Weights of a small transformer language model.
Size: 14 layers, width 96, 3 heads of 32 (1 for keys and values), MLP 384 SwiGLU, vocabulary 2048, 2.09M parameters.
Architecture: rotary positions, biases on query, key and value, tied embeddings.
Training: a variant of SOAP for these matrices, 94M tokens, 2881 steps.
Each number is 128 + 32 x the weight over the matrix's rms, rounded and kept within 0 to 255. Layers, rows and columns count from 0.

# layer 5 MLP down (transposed), 384x96, rms 0.121, rows 296-319, columns 0-95
[[120 114 104 127 110 142 130 135 148  88 196 149 172  88 145 119  83 113 165 164 105 160 195 120 158 144 150 123 119 170 106 106 139 170 106 123 171 121 122 109 136 136 137 136 147 140 180 156  89 108 138 127 121 129 126 144 102 126 105  61 146 145  99 194 106 129 107 134 147 108 114  84 165 152  89 140 170 148 167 108 106 167 100 149 116 155 138 173 157 140 161 113 161 143 126 142]
 [ 79 126 143 106 140 179 124 134  75  99 213 156 157 108 142 119 121 136 201 148 126 133 149 161  97 179 150 170 184 109 109  67 134 137 141 138 116 173 121 153  79 104  99 139 155 112 176 121 158 143 141 142  54 147  83 116  97  90  98 111 127  83 144 101 157 152 112  65 106 116 123  64 165 151 177 153 117 108 139  94  82 138 167 120 107 181  72 123 151 145 127 194 121 155  87 124]
 [174 128 150 107 116  77 150 159 139 107 135 113 162 113  94 101 129 107 111 133 114 125 106 111 103 149 112  88  70 160 140 180 130  92 147 121 213 113 159 218 160 101 183 100 160 114 157 189 146 160 102 114  99 110 142  78 124 149 119  68 133  49  86 115  83 153 112 198 145 117 145  92  97 193 135  62 127  83 155 143 147  81 119 124 143 134 116  79 154 163  89 122 141 113 130 192]
 [141  84  85 136 112 130 159 103 139 124 175 160 114 138 127 114 161 115  89 202 120  69 166 172 158 151  78 121 102 147 115  96 127 154 120 166 146 114 157 150 120 150  86 204 101  96 116 112 121 136 167 177 185 117 122 136  86 140 136 121 127  99 112 115 142 172 131 117 115 171 153  93  99 122 145 130 164 144 151 102  73  76 116 143 146 161 134 111 115 130 166  84 179 114  90 152]
 [157 125 126  89 154 139 164 167 149 111 108 111  86 204 140  96 136 115 112  93  95 117 114 157 142 130  78 118  97 146 189 144  63 170 157 132  99 154 133 152 156 157 126 116 117 184 138 140 115 141  87 163 100 121 114 137 141  84 158 197 127 156 160 139 135 172 111 150 170  82 150 180 111 157 160 103 112  87 196 113 147 123 123 160 141 123 126 114 155  65 127 131  80 136 154  55]
 [ 96 126 106 131 145 182 138  96 109 135 187 130  76 114 161  96 147 119  86 119 145  94 149  88 169 156 107 100 144 124 138 191 141  98 132 158  76 160 132 206 141 113  84 131 112 111 134  92 119  83 213 154 106 119 112 161 103 159 124 169 177 109 176 136 129  92  57 127 107 138 131  96 139 191 132 135 108 150 111 142 117 177 135 116 108 119 161 165 119 108  60 185 132  95  96 144]
 [107 118 130  78 158 165 145 160 151 140 150 180 126 114  50  69 135  34 190 129 129 122 152 126  86 151 154  58 149 164 122 182  85 127 128 160 163 132 143 160 146 129 128 135 174 161 142 144 137 132 151  96 109 114  96 102  73 175 180 138 128 131 123 129  89 164 159 154 172  97 122 129 127 143 174 136 100  99 149 108 145 144 136 138  83 105 138 108 195 160  61  90  99 166 159 147]
 [117 113  82 167 115 125 121 123 174 155 131 136 104 158 142 121 149  81 117 144 137 139 113 146 165 138  88 216 132 139 113 142 138 156 135 120 169 153 126 158 143 130 139  91  72 196  78  86 120 185  90 113 135  83 129 167 109  71 119 140 134 167 137 105 134 148 137 104 134 122 192 147  84 137 226 177 102 162 135 145 107 126 126 162 129 166  94 141 124 121 214 132 143 118 123 100]
 [142 111 111 118 127 119 164 164  96 106 184  81  68 106  89  83 129 136  76 122 102 129  99 126 129 160 143  66 166 137 127 124 137 136 139 156 169  89  78  97 118 104  98 128  57 137 110 144  97 154 117 145 138 134 158 106 117  97 131 114  82 153 137 157 166  75 148 101 121 107 150 120 159 170  73  86 116 187 169 130 128 113 162 109 108 139 133  92 167 158 151 144  77 135 135  86]
 [165  97 153 129 151 141  66  90 124 139 131 150 118 178 112 117 160 147 103 164  96 106 139 104 162 130  97 154 135 105 160  95 122 184 136 125  91 187 124 140 134  85 198 124 147 139  83  87 146 132 142 157 126  90 153 131 113 144 172 141 199  99 165 107 145  59 152 120 103  69  97 128 162 146 129 172 110 105 149 116  55 129 132 132  76  92 137 115  90  60 149 147 120  85 156 150]
 [155 163 147  88  92 132 132  81 175 150 149 167 156 115 129  76 144 113 130 163  81 183  76 135 146 122 153  80 106 128  99 132  65 137  91 129 133 167 150 152 118 191  93 117 166 108 132 168 166 176 102 100  92  76 184 149 165  86 140 154 110 147 143 149 129 103 154 128 145  91 189 142  95 104 139 119 112 103 100 127 163  97 106 215 127 159 133 141 128 138  82  84 154 159 134  93]
 [120 137 173 141 125  99 108 129 155 185 127 131 150 186  85 149 164 153 150 166 134  82 147 153 102  99 122  70 146 108 140 180 181 151 102 122 170 151 112 102 134 185 153 167  98 105 158  96 119 135 104 158 181 162  87 135 154 141 101 199 137 135 121 118 139  97 154 129 109 130  87 156 140  97 142 138 149 131 180  83 119 151 180 146 115 185 157 104 151  98 117 111 165  98 144 102]
 [120 137 119 136 135  97 122 172 110 110 152 171 147 111  81  84 122 164 106 145 137 122 128 126 156 143 168 168 108 116 126 111 155 143  84  88  94 108  83 133 159 153 152 126  72 117 108 139 132 112  86 134  67 162 113 135 135 154 144 119 160 109 174  66  83  63 179  98 126 123 132 141 142 130 145 108 176  85 130 163 138 126 116 127 185 151  64 151 119 148  96  84 160 131 176  44]
 [140 164 172 176 144 108  98 141 153 125 142 102 109 155 111 114 137 139  80 155  92 147 122  79 117  70  85  95 127 163 141 174 178  88 105 120 127 149 134 167 107 106 161 206 113 168  70 144  90  57 156 215 104 130  89 124 157 194 140 136 156 137 143 114  66  84  68 142 137 109 172 117 211 143 160  26 130 101 107 167 130 114 115 120  44 145  96 166 130 133 156 109 158 159  68 129]
 [139  97 152 142 108 119 163 132 214 111 122 138 184 146  66  85  88 172 155 135 134 136 135 100 152 127  83 187 112 116 132 126 144 129  69 145 109 104 142 138 170 111 115 217 137 152  99 158 131 163 128  97 128 144 128 141 137  98 172  81 137 171 118 144 110 114 131  97 121 128 141 154 143  73 119 193 163 149 145 127 172 106 101  65  84  74 117 131  95 143 124 165  70 107 119 116]
 [108 122 151 153 144 129 100 120 148 151  92  83 136  97 129 160 147 144 130 127 160 111 121  89  72  96 120  97 108 177 109 146  64  97 110  87 177 114  94  84 125 152 147 145 169 171 111 159 139 141  92 172 143 134 133 161 147 114 133 221 144 139 178 127  67 141 114 160  95 145 120 195 111 146 166 155 137 103 169  86 187  77 147 152  66 120 117 114 122  99 133 111 140 113 125 159]
 [106  82 197 107 145 164 157 127  88 117 129  83 117 151 123 184 104  91 145 106 132 135  92 174 101 138 142  76 135  96 176 127 122 134 131 132 159  91  83 124  92 130 154 114  98 117 118 155 126 136 190 164 157 152 106 117 122 155  93  76 120 166 114 122 176 126  52 181  78 113 144 150  79 131 165 178 114 139 153 135 182  93 146 152  88  82 150  87 139 131 122  64 131 146 102 161]
 [130  90 122 147 103 173  81 151  85 106 141 142 117 178 192 152 129 116 182 129 109 121 128  86  78 150 187 127 136  81  93 119 101 166 129 104 167  94  90  86 164  29 117 118 150 107 176 132 152 140 106 161  96  99 158 130 165  78  92 130 135 155 167 139 134 186 132 110 157 206 121 145 135  73 198 131 155  98 127 151 154 148 160 103  96 136 116 126 127 175 146  88 192 147 109 164]
 [145 155 187 214 122 141 172 115  90  60 143 149 119 140 127 155  96  90 116  86 142 168 119 196 215 111 115 131 161  82 130 173 153 171  87  98 145  61 156 101 157  81 135 157 127 146 137 131 110 125 110 103 155 178 152 107 161  89 115  92 134  87 139  89 136 167 117 143 193 139 159 155 173 172 119  77 141  87 151 104 100 121 133 123 118 131 160 128 164 138  79  92 126  86 148 104]
 [ 92 144 156 174 112 144 183 109 135 148  91 134 156 169 121 119  87 120 148 133 122  81 120 155 125 142  97 164 129 123 127 106 120  96  64  99  49  93 150 130 129 228 137 190 107 128 161 116 174 132 125 143 147 148  68 125  99  81 143 141 113 122 146 177 213 107 135 153 105  63 141 130 105 159 120 102 142 179 160 115 157 136 109 120 138 143 103  76 119 148 142 115 140 139 146 181]
 [131 134 113 149  95 126 158 178  87 171 120 126 132 195 119 160 153 154 109 128 111 112 143 182 147 131 128  30  88  96 123  41  83 127 152  86  72  93 147 180 171  90 140 125 123  87 107 110 166  91 153 138 100 128 130 108  81 150 142 131 187 112 135 132  97 147 157 188 145 152 143 133 167 193 114  89 109 112  91  91 131 174 120 136  94  77 144 125  99 110  90 111 204 122 105 182]
 [159 116 138 193 114 155 113 156 104 137 118  84 129 107 123 123 124  84 106  99 117 124 111 123 178 140 142 147 119 185  41 142  94 102 101 122  96 109 101 168 138 134 115 122 165 169 168 120 119 142  87 137 143  68 125 153 104 160 118 155 149 118 174  80 106  91  92  82  55 101 129 137 158 110 143  89 211 134 141 147 115 133 122 112 147 113 158 120 182 151 139 173 158 170 119 124]
 [ 80 124 143  73  96 160 129 167 160 212 142 147  80 127 124 153 193  59 204 117 149 138  79 102  93 150  59 110 112 148 125 138 170 146 195 159 101 152 145 146 139 113 140 155  72 126 138 145 161 143 186  81  99 125  78 117  43 119 106 139 161  92 105 125 119 163 123 166 135 155 199 160 136 129 132 124  91  76  96 167  87  64  63 117  75 100 174 100 159  71 166  69 128 158 121 182]
 [136 116 134 114 115 103  59 127 109 132 195  90 167 128 155 130 102 190  63 151 172 114 143 103 133 122 143 161 204  96 151 101 110 160 148 112 178 125 124 132 130 120 139 104 131 159 136 147 182 162 120  37  72 115 160 143 126  98 148 125 227 144 154 208 139 103 151  98 133 148  73 158 136 186 142 130 113 136 158 107 118 143 174 128 142 136  86  98 121 101 142 106  59 114 108  40]]
# layer 5 MLP gate, 384x96, rms 0.141, rows 297-320, columns 0-95
[[104  98 118 153 148 165 101 148  86  86 167 186 115  89 159 134 143 164 112 115 138 121 102 159  81 127 141  99  86  75  83 137 155 162 135  97 146 127  78 147 153 172 124 143 167  22 121 132 138 143 131 122 136  86 187 151 119  75 104 177 123 103 133 113 131 117 122 141 156 187 174  98 157 113 147 128 186 117 122  74 130 136 124 123  87 206 139 129 163 129  71 107 166 168 111 125]
 [131 166 158 188 136 100 150 154 159 152  96  97 144  62  60 121 109 111 189  89 127  95 118  97 143 116 116 134  66 152  94 121 186  90 144 204 111 168 123 141 119 195 114 208 148 101 100 159 125 146 144 129  81 125 177 171 169 159 151 131 101 151 164  59 124 108 105 128 132 121 161  85 110 124  89 179 110 152 123 105 145 108 213  64 124  70 104  61 113  68 193  98 154 143 127 160]
 [133  96 203 131  63 159 157  72 166 132 141 151 179 169 113 131 151 201  98 129 168 125 163 128  61 144  66 148 115 162 139 112 102 145 105 139 121 133 122 131  77 128  94  76 111 156 123 178 140 120 128 166 113 110  92  67 110  83 116 142 157  85 122 130 108 101 137  98 122 104 133 134 173  99 211 101 145 108 116 137 124  68 130 131 148 112 143 159  95 137 146 160 140  95  66 138]
 [ 81 160 102 130 145 160 131 149  54  91  67  95 123 197 103 136 120 137 103 119 122 135 128 105 116 150 135 179 116 106 142 145  60 168 135 117 139  76 115 139 177 146 147  79  72 108 159 180  71  94 131 105 153 113  91  92 131 150 105 143 146 130 102 124 133 153  85  99 181  99  40 124 138 176 128 124 155 169 112 147 106 171 142 155 135  79  94 141 114 138 106 150 110 164 169 146]
 [134 102 134  72  93 144 168 117 149 143 182 143 120 135 152  86 129 116  85 118  87 134 130 112 126 141 137 109 157  74 138 149 144  95  79 149 156 155  82  90 118 133  64 112 109 122 104  47 190  90 142  82 119 147 131 146 139 133 160 119 143  53  80  97  94  62 111 127 166 144 158  98 148 185  77 183 108 100 140  90  88 129 152  93 114 100 154  74 138 118 128 100 156 131 110 176]
 [126 138 110 153  99  97 127 155 122 177  78  96 162 116 145 124 208 113 129  92 133 119 142 136 127 153 128  95 113 122  90  85 188 117 152 132 137 137 152  63 100 104 175 204  78 152 113 128 131 157 128 118 121 175  38 188 114 147 133 147 140 126 144 175 108  97 129 152 101 103 152  88 127 188 149 176 127 132 126 179 151  70 184  68 124 126 168 114 151 110 155 160  77 107 132 147]
 [221 125 145 126  84 153 126  97 129 122  85 143 118  72  79 165 174 125 132 145 121 152 171 145 117 152 172 102  36 119 152 135 107 128 119  99 111  83 129 161  90 115 175  76 120 109 155 102 125  76 143 154 120 119 126 120 107 118 203  70  58  70 141 131 136 113 155 164  79 103 103 102 136 150 152 101 144  82 180  98 149 154 105 128 113 123 207 156  97 108 117  99 132 156  85 135]
 [119 139  82 168 172 122 145  83 148 186  97 121 159 162 208 113  99 112 141 112  91  97 119 114  81 128  90 165 104 112  77 113 165 112 107  95 106 141 127 136 110 115 139 151 199 105  72 126 141 130  76 204 176 174 105  50  99 122 130 148 141 130 128 102 129 143 146 160 186 158 123 154 116 127 180 171  90 144 114  93 118 145 145 164  80 126 124 107 109 145 108 158 121  97 104 128]
 [112 120 147 153 103 138 111 111 134 124 157 136 118  76 112 123 165 143 169 178  65  97 132 137 157 149 137 177 187 103 133 147 102 131 170 112 134 139 147 115 154  92 127  97 122 135  71 153 127  61 129 143 130 136  95 130 116 153 121 162 195 171 146  85  94 112 137 123 150 158 138 102 160  95 150 139 140 121  94 185 166  93 216 109 120 122 176 106 141 136  98 125 159 128 166 104]
 [164 133 201 121 104 112 113 101 138 159  88 165 139 156 152 180 101 105 139 128 186  88 155 130 113 127 103  95 110 160 183  97  98 114 128 118 130 145 107 144 164 120 148 145 145 107 117  96 176  96 111 127 226 105 149  76  93 163 150 174 114 130 156 124 153 111 129  58 163 123  90 179  44 155 104 131 134  84  97 101 134 146 166 154 128 100 157  90 146  85  64 133  75 110 162 135]
 [158 141 159 156 129 123 133 152 115 144  68 116 141 144 124 161 150 124 202 123 145 109 125 151 116  79 120 139 178  95  99 152 125 156 129 136 140 106  93 125 101 161 113 169  98  84 140 122  93 149  93  69 206 130 116 163 160 149 133 134 131 165 131  70 163 167 139 141 162 138  61 182 168 101 110 178 177 146 125 170 119 149 134 152  97 109 130  56 110 104 184 136 131  80 205 122]
 [ 80 119 179 142 135 148 136 160 118 142 137 102 139 125 102 137 123 144 176 147 122 118 117 149  70 136 137 145 149 115  85 160 112 131  93 115 119 141 118 116 150 105 133 107 154 135 134 119 151 157 156 131  95 116 106 113  79 147 146 181 111  82 117  81 148 119 165 130 102 144 116 147  86 124 151 133 184  75 106 116  79  74 179  70 122 139 117 108 148 140 115 155 151 101 178 152]
 [ 87 138 156 134 125 140 181 124 172 100 107 198  81 114 119 136 128 115 113 150 156 147  75 133 127 130  85 166  59 118  94 155 143 112 158  68  85 135  89 140  91  73 153 144 204 130 130 154 157 108 106 151 106 147  94 155  91  79 108 181 149 108  93 183 146 148  99 126 117 151 152  80 129 155 100 202 136 108 142 174 143 151 113 147 107  79  64  42 115 170 139 100 147 134  85  54]
 [119 138  63 116 118  73 130 144 162 112 174 178 106 111 147  96 109 116  98  88 147 134  92 138 123 123 136  81 120 130 103 136 121 115 124 118 135 113 117 111  72 104 154 126 137 119 144 116  89 139 118 111 145 112  60 152 130 143 181  91 145  37 100 125 131  61  72 128 157 171 162  98 147  93 107 161 104 167 110 129 159 182 105 158  72  97 107 101 124 138  99 163 212  92 141 132]
 [203 135 155 136 127 128 109 164 128 121 116 145  92 115 133 128  81 129 128 128  53 136 150 141 174 109 164  72 113 148  96  60 188 135 101 100 163  82 158 123 116 113 155 130 159  95 138 140 137 149 122 198 122 179 114 151 110 146 121 171 145 132 133 108 151  78 109  68 114 117 177 148  42  93  87 117  65  97 101 103 189 172 183 124 117 125 188  74 161  83 126 148 104 134 167  97]
 [151 116 126 129 112 119 125 150 194 148  75  75  58 103 173 122 169 136 131 127 118 164 139 114 101 149 111  76 137 111 175 142 150  41 136  87  56 166 125 188 124 130 161 144 115 138 116  84 147  57 133  93 164 126  97 129 124 150 144 139 140  65 153 143 164 113 103  82 129 197 114 116  76 124  95 129 168  70 130 130 136 122 129  92 124 119  91  79 157 119 109 142 158 152 177 111]
 [122 151 119 113 137 163  98 113 181 154 109 151 171 138 110 116 189 197 109  90 117 119 142 111 136 104  82 108 146 110  86 121 119 116  87 155 149 178 135  65  98  59 160 125 110 175 119 144 169 144 133 115 132  44  58 163 140  92 103 117 169  90 133  94 105  91 166 100 155  79  90 106 145 162 135 117  92  74 136 136  76 136  96  84 123 148  91   7 201  79  91  75 145  99 125 184]
 [103 122 116 117 164  76  85 107 109 181 118 165  90 122 174  92  98  66 114 129  95 107 171 176 149 117 125 128 167 128  98 130  99  66 108 116 153 176 121 125 127 103 113 102 161  66 120 106 162 201 146 150 134 137 122  76 116 190  88 161  75 131  87 126 143 127 153 103 119 103 165 118  97 134 167 104 150  94  55 116 157 124 121 105  91  89 124 146 144  73  76 142  81 136 104 139]
 [ 69  96 148 127 135 106 143 166  53 126 105 154 110 160  84 113 129 121 126 139 151 110 137  72 109 168  68 141 132 154 133 122 112 117 201  87 129  82 126  48 129 108 104 193 121 160 129 168 140 187 140 122 102 147 108  69 163  96 162 173 111 126 151 170  79 117 117 126 113  94 119 105 141 148 111 111 153  88 125 134 128 211 166  91  94  95  82 103 154 177  87 160 129  98 133 143]
 [ 80 133 121 160 110 155 131 111  70 150 118 123 101 122 204  94 147 128 114 161 136 140 101 157 125 139 103  74 127 147  77  58 208 131 120 153 109 131 164 163  91 149  73 149 116 184  99  90 176 140 173 110 141 132 101 120 136  77 140 138 105 140 121  87  43 128 162 182 100 118 131 102 123 153 156  91 133  85 120 120 108 123 172  58  82 123  63 162 114 180 106 156 153 139 120 112]
 [116 135 134 136 141 139 117  97 137 114 156 135  48 157 178  82 114 127  98 136 108  69 116  70 162 124 123 116 171 112  93 153 116 101 170 171  92 123  95 176  61 115 159 153 101 147 152 129 115 144 118 119 120  80 110 135 111 119 103 152 130 136 147 125 148 105 135 110 148  83 148 189  83 102 156 198 149  87 108 154 139 150 183 132 127 131 135 134 157 102 138 120  98 112 132  98]
 [128 145 128 134  83 109 190 104  88 176 148  84  99  83 119 142 135 168 104 169  63  59 129 124 102 150 146  43 130 136  85  96 127 109 116 123 101 144  92 138 151 161 122 170 111 121 110 134  87 177 125 100  94 141 109 200  98 152 114 199 115  93 131  86 115  85 205 102  81 132 143 110 161 163 149  83 143 145 178  79 162 147 163 116 123  89  91 188  98 191 121 168  79 104  96 135]
 [ 60 132 141 158 115 120  85 146 194 122 196 169 148 115 118  70 140 124  83 175 151 124 119  58 187 160 155 131 123 109  74  96 144 117 154 131 111 113 141  97 116 134 172 110 127 151  64 158 121 133 121 109 184 135 102 115  91 139 169  78 178 141 148 103  88 110 206 154 184 106  90 162 122 136 127 144 159 173 108 110  83 133 169 139 175 112 108 137 154 130 224 166  86 140 117 144]
 [106 161 110  94 126 103 159 130 120 124 122  99 154 172  78 164  94 149 165  85 157  87 103  33 158  47 180 126 106 120 119  50 152 120 125 123 152 125 142 163 123 133 121 159 125 121 169  43 151 114 180 103 154 100 128 159 191 111 162 102  63  71 141 127 123 142 179 135 153 121 173  72 152 123 129 142 127 170  91 103 114 176 125  97  30 132 124 126 141  85 119  32 110 121 127 147]]
# layer 5 MLP up, 384x96, rms 0.136, rows 297-320, columns 0-95
[[122 124 135 128 160  96  87  94 135 137 155 117 182 109 129  73 111  80 182 145 105 125 136 128 145 181  75 137 159 145 115  85  69 197 121 151 105 134 134 138 130 111  78 110 100 134 155 119 129 148 141 140  22 150  92 142  92 181  93 100 125 158 127 228 158 119 134  91  87 134 136  88 126 118 139 145 106 123 134 117  55 100 105  84 146 111 106 117 144  83 161 150 132  98 137 136]
 [ 78  87  78 144 126 137 100 132 113 140 140 127 127  40 139 134 129  89 129 138 186 176 125 154 115 135 132 132 115 129 138 174  96 105 138 158 140 150  74 144 171 108 169 184 171 100 108 143 126  87 112 130 137 106 103 132 149 119 161  99 222  98 132  65 142 181  88  67  89 139 119 126 163 104 161 150 110 125 151 111 122  98  74 171 164 124  85  77 213  79 128 119 139 158  78  76]
 [136 141  58 136 159  99 165 127  99 151 113 155 155 145 110  82 162  81 116 148 149 137 140 183 117 106  83  79  90 113 122 153 149 127 161 207 153  87 125 150 104  87  77 119 126 143 151  98 110  89 156 118 144 155 136 132 126 181 138 112 101  58 134 118  75 144 145 142 132 142 128 118 121 152 142 181 130  84 152 123 126 153  97  98 143 142 135 136 147 116 152 117 174 186 136 131]
 [141 123  78 109 191 116  75 172 116 112 135 145 105 119 143 114 206 196 122 170 133 123 166 149 153 120 137 172 157 156 130 109 103 132 168 130  70 112 171 129 130 132 183 107 145 168 113 174 132 158 142  95  98 114 107 122 155 122 151 140 160 104 148 127 111 167  99  44 169 139 111 107 133 117 141 105  96 213 133  75  62 125 136 142 118 141 106 131 149 140 156 155 141 141  97 158]
 [138 139 102 170  99 166 116  99  99 109  83 179 137 149 139 169 142 170 140 160 169  77 167 149 151 168 106 137 134 122 117 116  95 142 104  88 128 145 196 123 140 142 152 101  86 108 110 142 144  60  92 193  79 114 152  45 114 162 112  98 140 107 148 118  82 121 148 141 170 185 175 199 122 184 144 139 152 119 153 113 126 126 150 133 132 136  98 133  91 181 119 149 106 136 130 128]
 [104 122 143 124 149 121 156 106  98 143 151 127 133  73  82 199 146 125  92 107  74 117 172 156  84 149 159 122  85 132 115  86 121 103 132 172 173 153  94 192 103 104 130 143 167 111 176 114 134 138 111 156 132  90 121 162 113 115 141 130 146 115  95  93 115 168  86 153 147 125  60 133 127 228 166 134 144 161 141 132 125  72  73  54 177 174 191 140 116 141 128 146 160 120 130 146]
 [116 160  58 103 136 130 120 102  91 194 155 130  93 125 117  94 180 126 123 169  88 157 127 145 107 131 163 165  66 134 127 151 152 180 210 141 117 135  82 146 109 115 112  63 115 114 148  75 127  66  76 100 117 118 136 115  85 105  92 144 107  80 145 126  95 197  92 141 158  98 147 166 106 135 175  50 189 188 113  96 103 114 131 126 103 122 180 156 107 149 108 130 138 108 169 121]
 [107 162  94 153 125 129 115  85 143 115 147 123 118 214 174 107 140 113 119  90 129 144 148 116 103  99  74 100 125 111  99 105 149 152 122  75 158 102 119  88 118 151 136 123 119 126  67 175 163 143 111 155 138 164 132  95 136 113 141 205 115 166 149 188 147 108 126 146 170 133 200 110 116 143  59 122 119 176 149  90 114 125 146 171 143 153 116  62 128 147 122 203 103 110 115 156]
 [144 104 115 134 131 107 102 156 164 134 155 153 188 146 128 104 128 117 161 102 169 136 141 123  98 122  91 141  80  78 102  81 101 129 107 108 164 167  90 154 130 132 164  99 126 148 158 120 128 169 148 111 139  79 164 106 137 127 170  88 123  89 116 143 154 131 175  88 125  89  97 153  96 166 105 165 113  42 123 128 143 173  64 130  97 125 124 178  78 119 168 177 104 114 114 119]
 [155 142 178 127 145 128 168 130 166 207  98 159 227 147 158 105  96 115 163 155 141 123 154 144 116 156 118 123 141 167 174 104  76 157 187  98 113 128 114 101 154 148 168 106 159  45 150 163 165 179 135 103 152 179 150  95 158 102  96 127 128 111 158 144 174 177 121 145 160 128 108 171 118  74 135 129 146 122 169 130 172 168 134 138 178 118 155 114 158 118 106 136 103 123  99  90]
 [105 149 121 140 144 126  98 155 165  99 144  68 113 130 174 107 124 136  88 120 115 134 130 146 110 148 179 137 136 121  99  89 101 128 143 103 105 180 160 103 217 104 139 119 150  97  99 112 145 104 129 117 119  66 124  68  89 187 164  91 110 119 150 133 146  88 178 138 117 113 102 113 126 130 186 126 108 153 108 135 143 118  85  92 143 101 131 163 145 133 124 133  45 122 148 100]
 [ 97  98 124 109 106 109 127 120 174 149 187 107 163 168 144  55 157 130  92 107 114  70  81 147 200 140 151 143 110 120 138 152 180 117 140 115 104 152 154 120 128 137 134  58 119 146 130 102 191 137 124 118 114 119 105 119  95 161 141  80 103 156 161 139  85 149 121  95 180 138 110 114 118 141 193 123  82 121 127  85  91 121  90 106 144 210 115 119 110  97 112 108 180 162 149 123]
 [166 114 145 174 120 113 119 124  93 124 100 143 108 209 132 163  92 140 132 111 130 130 151 129 170  94 120  70  82  82 150  76  90  88  87 117 174 190 122 141 118 221  99 167  91 109  79 119 158 138 115 141 124  87 140 104 149 157 213 118 105 107 128 182 131 102 142  46  51 139 143 166 103  82  76 131 116 102  53 110  72  98 198 137 184 159 110 103 162 129 164  75 101 164 180  78]
 [ 67 135 139 172 115 146 136 127 147 123  51  67 149 170 143 164 127 129  62 116 172 137 168 175 102 195 168 114 126 120 128 155 149 143 141 164 120 127  95  77 151 115 152 127 174 149 153 159  80 137  73 118 158 132  94 147  86 173 123 180 145 140 121 139 130 140  91  63 161 115  70 143 102 172 125 127 132 143  98 147  97 148 125 130 158 139 114 136 128 113 106  85 128  91 179 139]
 [167 149 129 122 157 109 149 170 143 125 117 119 101 124 160 110 128 105 123  97  98 140 144  80 171 141 126 139 121  84 161  74 170 101 144 113 160 145 152 129 169 133 147 137 179 122 186 163 191 118 119  70 148 110 141 101 136 158  78 135  14  89 165 138 151 137 101 128  76  94 177 139  75 110 126 144 102 112 135 104 141 106 209  86 114 125 126 161 110 119  93 143  96 164 146 147]
 [ 95 111 124 161  95  52 119 127 126 108 137  99 116 113  85 131 202 125  68  88 120  53 127 109 144 137 192 111 117 141  75 157 168 142  96 103 101 130 130 139  88 153  99 152 132 150 112 135 136 124 135 133 178  56 113  92 152 155 171  92 111  71 136 113 124 146 129  85 126 175  93 155  94 103  93 118 117 100 124 175  73 150 161 119 169 127 183 147 159  42 122 144 142 144 127 110]
 [125 175 110 128 129 173 138 131 130 111 168 128 151 173 149 159 100  83 123 157 150 131 170  40 129 147 171 126  71 195 117 135 106 142 164 130  67 101 131 197 148 124  81  63 196 133 107  99  96 122 109 169 147 195 153 120 128 114 141 124 108  93 130 117 188 151 132 136  76 129 118 113 134  52 152 122 152 127 141 219 182 123 175 129  67 140 138 171  75 145 153 160 124 120 129 174]
 [165 138 103 125  87 106 133 149  80  90 122 153 160 119 100 151 129 106 140 136 184 137 165 114 138 174  62 171  64 196 100 168 196 111  95 158 122 108 142 175 153 115 125 161  98 155 179  93  86 122 138 165 146 144  94 109 131 160  92 125 149 148  86 117 113  82 179 155 123  66 122 177 156 101 168 144  81 144  69  94 116  96 138 150 137 116 115 100 121 138 105  91 149  87 123 108]
 [139 138 127 103  96 143 133 173  98 171  97 137 131 120 120 116 149 140 134 124 141  95 171 150 137 207  68 155 126 117 172 179 145 175 108 126 183 119 115  97 101 109 170 108 114 141 159 157 164 117 192 126 123 147  69 149 105  97  39 132 194 155 113 160 124 156  97 105 129 136 164 113 134 132  88 107 109 134 113 130 150 132 149  92 171 160 150 174 100 114 169 138 144 171 195 162]
 [ 72 126 154  61 135 126 116  81 118 115 128 174 146 133 111 137 160 127 117 137  72  66  70  67  99  92 126 104 109 102 148 145  73 116 131 141  85 144  89 115 169  61 135 119  82  93 184 116 129  74 119 139 128 114 175  98  96 128  97 186 167  70 227 128 151 165 110 124 173 147  90 190 119 134 165 178 191 105  77 136  93 147 146 110 114 139 185 114 184 183 127  60 103 149 172 120]
 [ 83 147 135 124 126 100 156  99  55 189 112 154 164 118  85 155 173 127 113 138 119 111 129 117 143 137 148 168  87  52 169 170 138  83 135 166 162  97 147 157 123 102 125  92 144  76 112 140 150 137 154 148  99 123 113 123 128  77  92 124 110 169 138 142 147 164  60 107 140 115 150  63 159 107  68 101 101 147 182 112 178 162 122 142 179 113 103 117 106 148  94  97 130 156 101 128]
 [153 114 152 125 178 100 113 113  85 131 136 158 166 129 167 153  77 113 199  47 122 131  98 161 119 177 117 122 121 156  79  72  90  76 152  84 171 144  26 127 113 143 187  95 148 140 143 133 168 135  96 181 136  59  98 144  85  69 172 116 184 102 151 131 130 190  90 144 135 206 115 148 154 167 132 143 182 138  76 157 128 119  54  80 120 124 155 119 148 140 133 122 165  67 146 140]
 [129  56 135 164  82 150  27 163 127  81 209  99 155 118 190 127 117 184  96 158 124  64 117  99 134  92 104 172 135 115 145  88 107 151 121  55 191 148 156 146  88 122 118  94 113 234 124 129 115  98  96  99 116 122 122 166 143 143 171 135 183 118  73 147 164 133 143  67  85 125 133 137 136 168 133 184 143 166  72 103 106 131 115 126 185  89  63 158 132 125 164 139 137 163 143 146]
 [162 156 155 183 168 147  78 144 126 194  85  98 195 116 120  87 139 101 126 181 108 148 132 136 139 135 118 183 154 103 142 165 120 147 139 132 122 115 132 200 104 134  93 142 121  97 171 171 103 128 161 135  98 176 119 125  91 152 126 136 149 162 154 120  88 118 144 158 154 163 127 140  92 134 156 145  89 133 164 178 109 125 134  98 131  96 133 158 155 183 162 158 159 137 125 172]]